Part of a small language model's weights: rotary positions, untied embeddings.
Each number is 500 + 40 x the weight over its row's rms, rounded and kept within 0 to 999. Layers, rows and columns count from 0. Numbers have three digits each. The size before them is the row's rms in percent of the matrix's.

# layer 3 MLP down, 576x2304, rms 0.0395, rows 565-575, columns 48-95
100:522440568501482459491525475426476518547498514511428530534430467507475537502458465516457502531511542513478456402547420505519463415503510529502487
099:461488503548525512438465527516461483521459556467492406495449474494479530527503488495531471524471523483481448534485502466514565540511537486543458
102:462504505453448513495494488462502552576512452501470497527536582494506411507539564508494515528448545561484533443437545388457475517438479568519526
096:486458581524530494457525486451369504503441539510522577450448471490407512506478474537559521473506597437504523484466520503526501524526503431558519
098:543467506542458500551483449571478434527512541454547482472502536535615446451509416488506483464507465446461472525464582498465476407462546438482560
099:485516462539509505506526490547534457516496580531635503571551486471457574540505599528512454477409489490489470545562449569497481538487528570507539
101:518482466486467493500493552389467548493507513495442509519493525529454541589548510526523498474486566445477461454467523469470519479518503513466549
097:564587458467519519488540484488548472500452505485591577504508507479462521552452538474461486585408420529463497624468467430479477479510427536536421
102:483521561463473492467471476473479519539568444446552491531542572508499548550461571557458474453460514527483551501508499488490505515491436523515430
102:411477509488479537466545425533448491555553534522450543560474523490509475485479487473515468513506488495460470532554477453470448544473547500438533
099:540555491406582432431459526546522459493518507525492503502554482460502404503532554442422618506503492523550554509600546488490519503514517486520474